config.yaml
n_layer: 14
d_model: 192
n_head: 6
n_kv_head: 6
head_dim: 32
d_mlp: 768
vocab_size: 4096
activation: "tanh_gelu"
norm: "layernorm"
norm_place: "pre"
norm_eps: 1e-06
positions: "learned"
qk_norm: false
attn_scale: 0.177
bias: "all"
tie_embeddings: true
parallel_block: false
init: "normal"
init_std_qkv: 0.0143
init_std_o: 0.00271
init_std_up: 0.0143
init_std_down: 0.00271
optimizer: "muon_variant"
lr: 0.00399
lr_mult_o: 1.5
lr_mult_up: 1.08
beta1: 0.93
lr_head: 0.00447
grad_clip: 1.0
warmup_steps: 200
schedule: "wsd"
decay_fraction: 0.887
decay_shape: "pow"
final_lr_fraction: 0.0
batch_tokens: [8192, 16384, 24576]
seq_len: 256
doc_mask: false
train_tokens: 129200000
steps: 8115
dataset: "wikipedia_en"
Each number is 500 + 50 x the weight over its row's rms, rounded and kept within 0 to 999. Layers, rows and columns count from 0. Numbers have three digits each. The size before them is the row's rms in percent of the matrix's.

# layer 3 attention query, 192x192, rms 0.0688, rows 42-63, columns 0-95
082:458534474492498560622378543481472515448589421466488468507551566535489515534549435527478485511478527630432499464494556403462505487493540447457478533539593468460543603596489497475543510518588519545475489488511470564555454484371482440401468568515479440498485444437492472564477441447562461561
079:471565444412448502467470542503574539560517562545493570482523627497375480466452496498432505483542443553522410513542448489393466515494490375488487532512512505512462484532459525444527581522589475540476517492483510531338479510514550422599427467427452592490471522458540477508475386523450465479
083:493527560536472586513551517478594494504490588532547436482537507455408544482565484451472473596522438560527445457527456448450493528512471521529476578446511610413525500461546484512423530536501527516444506478454425481467478497479428497443541484544640501422568495486546549429427530446508453409
086:411544498501521556432468487583335466534460479574498469535467470487570521484552490497527421527532447470432519451495585451567608515453507469439494518429475467454544515471468516521559476557476558481537532466653467544556563494487513511462526476511556510425488508535437483515469561517558620525
082:469581553533466471535539483451466486420433597471422528560551478440546520423461500495474580455487452454494570564469452512581465512496489518542503464471547513527504471501577394496500545518461465556493448631510442451463514472442497477551522563358503543458544575483419500570518559558356437506
077:522582373559582474536418422475471519569568429534455469504537430472484501498485537536556580534424501533490461522406525450402518549564556519362640496535516444437502523450480544488402555502520402433539508526417455489485504446516446522477574515422485474568513383378433475518467504506517497443
077:487418520474501442525597555503507449623532516416533564479476516394583565465394460483445490430452593415527475560539528536560505514546475504587482509421486514514555482441545415541493530505543493426512519432489521541520536549478446554531528496584516438437532615541578508454413542398556418499
085:563491471537467564552516535518531502472507434536548493457475584521421495475411524549471392494578386555559521526391443513465423587370537468554502523530420464519458548476460532472484607519519549371564501515533460426518470470487459505576510442516508462489521278507507509537493497463520526426
074:511522383467535498493483522560528489442463532513587551510508485512452559486461529559561560640542576526477534546454470457495523524527420487570526438573584464447492528576493425518522484488488483538545459396546543448453515351500435501495618531476571507518519435438538470458487525506516588530
089:549519502456512429522450458573527453498498597464532505570532535506505435432484482527471534432423409511566488513467480524482385606601545593524460529491497444470490492469517569500468590500487470544477550572471503421510419519492353516559583512482557555520477457504460482448563455525513446444
079:528520518532476505568501491478501519550526408460517500474524483565534576573520427528515533480508510529519555472559561497466535488550519514474542489452458495543511495487481497447495431511435630567442511498489571438580472469476537456528590406511474497500600546413515532508529633519513426471
077:489488535521525536516588439385569484607521497478498490540467545552455593593560553568447498531474547470496524570522496394447494460529556538445501526511527521471473588433440534498501439572491457533509436536449441507455423457481491533524457463535491462525512579504543455540530557438489472486
086:476554534519514550533502468512570524485526423480564442472400515574443465577524445592437525446482418516462432491525541463517478484485503541538534504622450438444510521453448541481487548557482380455454477407533522437491376447549484526429477546551496470617511459445534492513463477497464546475
089:418424454429517530480568535526467475568560451494451610564469543481585466499499559545524476527502522460480424502493430488561493452435421508517566546580481522538530530468511484547591495480435511508580436513518538452477563503546520525558503435516561511519511541468519426552482560563515539459
084:604542426457506525549415405506579521524497483470514452515466468455477466532522432547546494418460473620417424435436499481597460521406467418500454559545505536496536550493605553594529559478516573438584526470508543495543506415504445478501477483587521463498496429442523521459460502468563446472
094:505519576438435511463566373475552436613519538526484520584443550473519584550476448476500490407502503534432453500474468582460551396469472525473447485497509402537546405463531395531535530622505570461472536535481566517490476477506537526506466484435553470402569649443515475527529586535458494476
081:464447474440485493450533530471566454517575472549558567448392457415430517486431449504483553505405482470509508575497469574492448483486553529543506358463475566548460483511558476543558489504462492503514476535512532479459529492465471522566535434474561466443555508570546464565489540478515421470
081:555516487476446481492582566478434439441497581464526426591484522421501455443473531420545549484553481436493478482541418552536485453449540565524501448475546585518435530517445506580563471530580494564417423481573576508538433586490606520559522492558454501495497565608465453539463455468386562520
079:490477459444504484461467509486509502508470544487460515496469500465514445591512503482575554477556496464525460558474443527503521548487538407530548502464422497498554489476550450496477545499523602404554473473451499455508587377548482489530522506473570451414454423533474454487460462474583556473
084:518445540499479514440443435582468496510506525527478585522525378545543502516547503609455399607474542577446477436488548439596481629460590508459517478472469526480484580480496552538520468519564508513529460524468504517429519551485487442552397453472514494458578577443397564478463450458503445537
089:608529492487478632475480452386606460523465455519510377444516601443473527537493516532451496435440499584594457557463413475520550494485587493462448553507512505491470505499487530484510554527495535518594529469513381484521492542423445533466431498504564496489586521488540536533460473488519569489
073:438482491401496505565483526583488533480479486542496506400597470572467559455495460511564451451515510560476431522542567393442473502529502443449534535445494546498502529452483458535548416501553513518504521456482447551613457497511493410436531582540498453461411552501514534526491464560444446529
# layer 3 attention key, 192x192, rms 0.0685, rows 42-63, columns 0-95
091:487440471470469526464588513588447489496521509553447560514514469457491492466417476517463540411396484476456556509419482542482487512436436574531552493577439515503441521489515475411518470506505485511491519468490542477469549509532477497521556547507490439523521569568525477555555537524357501552
089:538498559551511488425501553491512467560451505440491509476523466506428557477500511435610515494412528485435507520455572497466507469472451406500566528527456511500437518541538507476552459474508456378543443564481483480492503407531507479554475543545467478511563525444459386613447487523522397508
095:481517487495477482568529513492444469544549472502431459539448442567505527553493494510515463543347482532485445600557499468521513470420529519541445558500482506433463550496424548513558466571533483503549427549363548433594513515535602446593549480476440521644461511458499510522513437448485512534
093:472547495543558516474446581530521502384531459522513549492471423517482530443567468546417423507544483525604405464500566603555493536505514597513442497477561564476509561462464513490504452517548563514464498586435603554431466520418502472399426544470450534555494453471533443415446382409459493501
085:583519478462455510496490426534619562549470517563567509569493449466463473595500500561475452489549434514507527480508495520439506492543466525455478456575466494469482453504551450458394538567478491489487525404485471540512580570547514410526452515566590499438547528527509448441483497503475504449
085:400451552501486499403452428489566470496477528431550483500600588600416421499493574474489545509597488542474535502585556536577456571507525475486540616518552476495574558583476517532584588514550556536496437566444518470450494579476468391486445468438452491495393421485522516520560451495401468507
087:546396564521432505525544552527508488492529505402428541474572565512532513554519393486414460532468550557536425540482476408522605546471501641453554505458552498485479529378462502498558505441466461548510556444439477481546544419579508459547520416457482512519529498478395454494434479542506445482
099:510581503503559497374439540498358509443440439531532446443485474523458627447559531562556521565444487469474480490410579455546501507517493528513482536460579471484534583488558508498542415488598492519473442433516498522479489444503512443510417506499400528499444452522535619528527425435529596499
080:457520453431535526503516505447536472558528516516538488496496473471522547427604535401434471408469488513558474569466565530448379442539548500581469442529510395571476534392453551573457410516476587536478473539522503530500515559441559512529456458532474519490521476551570515538552511537513367517
099:457447526490487493562396490549502583580500479530579495401545537531497479524539520546466555352442452492500494535540443406531528486552457468495484551405527482507523357476448520500481493571535455554475507489517389490545515444544485410467501449553509544568473534461498503407447479496528466553
090:424453452467483529509493485508577434455567522510463453492534517404530460538496493516502463522477417499505461535481518574560412440480483549635496460536474575531520495404511497441525529504508330565456479466445411378440513531495528639545562441445597470474472495459540487408521544491509520532
087:513588524443466429583543435522412473587534525470488458510560477428524444617472593502596437501578493431531483528520442520495511466485493362472457544455529444474502531504441460505489461457459540534503489482494427462548495510555507485516603456419522519608476587510499527469503647573444605430
092:544512496453473498581489458506491500507335421556459516519548550522461567462435440517527575478491540492511529449513476490501432469533490414530546524511598389385466506553533534467506469558460428527526594506552467484483433480469352444515596515504436487475503517529503630464467418633516544523
098:534471522472553444485545481450524524427516401591523622457480470447489506385508404466448468553505550500600518447518588488528449456501495462454492526493468436457497555472461493521412523359468515556527569453444475513463437528500602506420493526522510542466566501519475479463496515452424444459
096:588574505518568587441449516517497427452495466494529459517423518556471433422487484492469520591514485444537580521513488498499501466498507545529530512529462528528517602530428566443505508365469436530521543456491569514453498540520578479492497543501450591559490500498527624475544415483450446541
097:553564503429537486561505553462528471530483474563486508454517386422436464576501461514560412524552462512542482581502478450526538512492464463567555442479486487482373589544582518448478558542485394452549481479453511527419497436584500509473533506471508494456439443461390431495453503504569464529
087:518502558569475485485554551422577499453540545562434446541536493425571506594519481451501407529493575458520486472482436514413448502439411500528540478458519426425484430545418527491432486505542468553523582443569370563464534449511500477572626443554525485458471568489453440523444485509577546561
082:585493489521588466564389498427470539527557518464409454431392559507588564464472505526470474480515506514434446364462486571514541542484534463377506528549495558525486437527497510490473499446499489474553570498547512551534518518468543450581564526556523501542506545545434430436447475403606478485
092:511489429607559536414457472521531474451494511542568497444610506538433557447520490498420460498451527558562464554482569475536570542530533472478520359510519583549518542479551455571550525473517521488535569461530573519518536512528513487480340504546513590541474403452580461540639451490489511568
092:425515503528488530538520560456551499490458399549590540525453534432489454537534497515633533603463471488601547517514548581464570449546445618444520463467507482562417510498443440494484496526610509490446541525510512572524530496442482581452547460432549552508573529462495454506532545498515548472
101:564510495553490482462523559554499505420635419455455465645517421500436540468506507460482478509412583467436468463411533505504578516453572449539498589416539563522402576500551527545529453460541466481546526509405569450424520419534481458552528524506402405504512501433549677499488429528430503564
077:488447450547473479491531482530471433500543568429455557496515521476518413383410466553474510456455491485548507488530487582426500446501544527561442496523425539576401528522403474383555499447578558422523493570436621525534474472531513581516527517513526482464625549491596442518554470558462469576
# layer 3 attention value, 192x192, rms 0.0885, rows 32-43, columns 0-95
097:547441540490517609480584469433484489481505443471565511525530489468493551491497457503499463590534450506503606476514491518540518487500460519547512603503450516391522474494523531361494466464438508478471487553446510481549466486423418576463501523592530556516586429484487462440451564421510559469
080:540540532424477512535495476464491454384470518541546519483448498516450452526464529471388436513571487498468511479524570521409433509558641538487481415575528496436418425602607515500525575494491591549518503516525443500489442434473430549462475471547540454509438518542508501524447497434589568439
092:514568498564514503504537472451470499456493557459557523535511471420473550535550417527459530528514511507531516509376571473509462590500466514494447553517416581422475479460436461574538545446540492552424511516489411567517468466483512592510480439528504484461435486504497552442496526573468415513
098:477504487541484503499468523508521417457429499388478527542551506467480524511440481571441563452415501476462552553497496465472509529461495459482611532355610591561487582422481437506520457541494437504493550446493507521549538495520549643547515559512492446476472524586480527561504535454507505571
088:471517449431603544502502429625538447573546427484523561473461417548577472551471455524502548560419538528449570554446482553596419494504580430464397427424456480499407481507518549581427622418418560503522497481502526475502492487548574503497575520480527506502550467433471443566418516496451521471
096:537533572457412551561522551581500462420469499460504471544482573531519387482517542512413431446616539478527550480543439491449515453544549508479499574428638485545674544446507417504544446486551431468584532469466463431487510478410550527507565506470418518526504502513637566562512583459487507492
098:412531503518527490537496521605580525605444548555370512479554490566545508522513441536533436489488451549511486492410479480466369527466587487492443487410513457523419514526524443478502618507474492461457506481492396546462561413486531442502440467427536515412547490402543379502547517546523635532
099:511420422459500430485477460467461526548541517412466518542464465467431470525473596466563528416517536405449495539511571495389550484447446546460608490430578595548485481612466450505484429511467483507574462548510542568570453480608526539569536581510515508483446490526433567493551430452431417474
104:589464507567433493545519509513548545483461586610446558428445465517480493417477490512528537435563504480493524539459540456463480576498509504530552424352519432443548488459509572532475460515519558473536510513507526570445513478471530468623456517500454448499458496449540597464545490503459371564
096:560500452541514420555474525457586481451481446478524498587602544454514521526471504546466482532422497506440485469463504553551526516436458523517548602491399558450469556520469489492550553403481430634452513515541455520578413520501621475534465552509525459512491422381433571476415449529498470433
110:531523478489479475563491512513527442547608512527506539495506480443454495449467423567603510499524492511494495562567463501499467432547480545468553468455525448487574580471456454508515536488489555569485443547483522532504580493462548537606581498585449581578436410435480474438512475484444376518
075:471451492532535492504563519516533492455496521482526491526492454440518479476536500447415546480499556485602460495395626501507434500433481548554393468403484628505429415511474546551484583448501468601511481553461498554517443474412472462469565444443494481576538518557526566504452558440484580503
# layer 3 attention output (transposed), 192x192, rms 0.1, rows 32-43, columns 0-95
087:558523419581502458567487530540441497426578503567454486434443607565527508451458471533518496431466616468481410479407502478478411535514591519431514426581440479534441481463457452553549414595511510506479517465468557488490499413560482540494624524436506493556481538450536534471547499552570448402
060:562529521546536533526484532608482500558576380487484408498509473516591540457473460579567493533502460642437415548484523407494409454507497546486507589461566447486512529464512484531490425480533462570526530545497453488557517545510573431541553460526460539400466480464512502507483437451449578530
082:486463506457472457466477522571557453488533358522535458478521479517559509437541530476459490492474478460355573535593459608371491387537446491428508424465565432558509546566590462491459390468465449499549518526459442488547454510585516434526480536477417584484482547550503560485499477449574504480
089:371544522419563581422518466482472440572418519530529485460460500551506518589503514454437490486601430407498452558495416495498535426468416541565505489562485506458557436492487488526418514480494491505561456512532431541480556479497414449490483461549465495479538450566497409546502575470523516484
073:530542547454476541463480488511411528476474451595460423481499510510598526599467509562448425503493462516499429429527580315467537521407487605485535592526571569499486592527479577425493397562600483491516440427444384514522526465457438489492447496583472471520520466501457529522468438424572590467
075:458452472485529452469522519464488521500469499453480594452514503474445541521489532391494541509410536439492544624511379589544495530480487488581463453572420562556463443475518473536459496522527495510438460597526575507476554512485572548526503441451484475451527500562436441513522492526496445508
086:523510553426500477516516494482511520504600456474547434513573450552422460428527510459531514505563570522568511469618581461471509531527506512426505534576560516446483552528537487474483437444496559462450466460505492543510472562552504479503522469512427516542630511549404696401468431437434505403
079:483528557507451508451531490486583517568526505544533476495469576519480562511566515467478541528536388515518489443492451489536495473568452443608447516509524475448508402563513543504545639458459441569421524479572466484451622517537455556475536486537561541429520491492633413476449617513505523498
090:484533558540551443403462569531569479468503451353479502515523517519506480525469496482440505651458515495565485505584547565438515423538505494560455552506452621547452445471499478430548448459514474574456506555443417497396534475559544476416533560411510507450462467504463493518447442494569510517
083:367419569524495600498484463529420495472507458516564422490439492646533472406511526446500530498534478465533475557442603525477481479562490497456483422509503471523505551502595539522393394493458540482571485517437537507517466512579387493484460568497392527516475495540501407467542504470507534456
095:493575522573509506536558506551452510400410427512482520424428489642639559546563563442412446528567503430472430419470551469507504542524473509503455494551521510396437472522557519507539423531523468446526454524481491446472398427495474477514508556568590477420521548475473469485482500484526535538
055:552489526473496515509505456417482545506480455614440466465473509486563543551508498489560547487443418520416538501589367516466503470586458499482515527496536447449535486546511440458498444458470401498535461456567444484533527499549492495476458510465395639394521468522395470538525464454424514524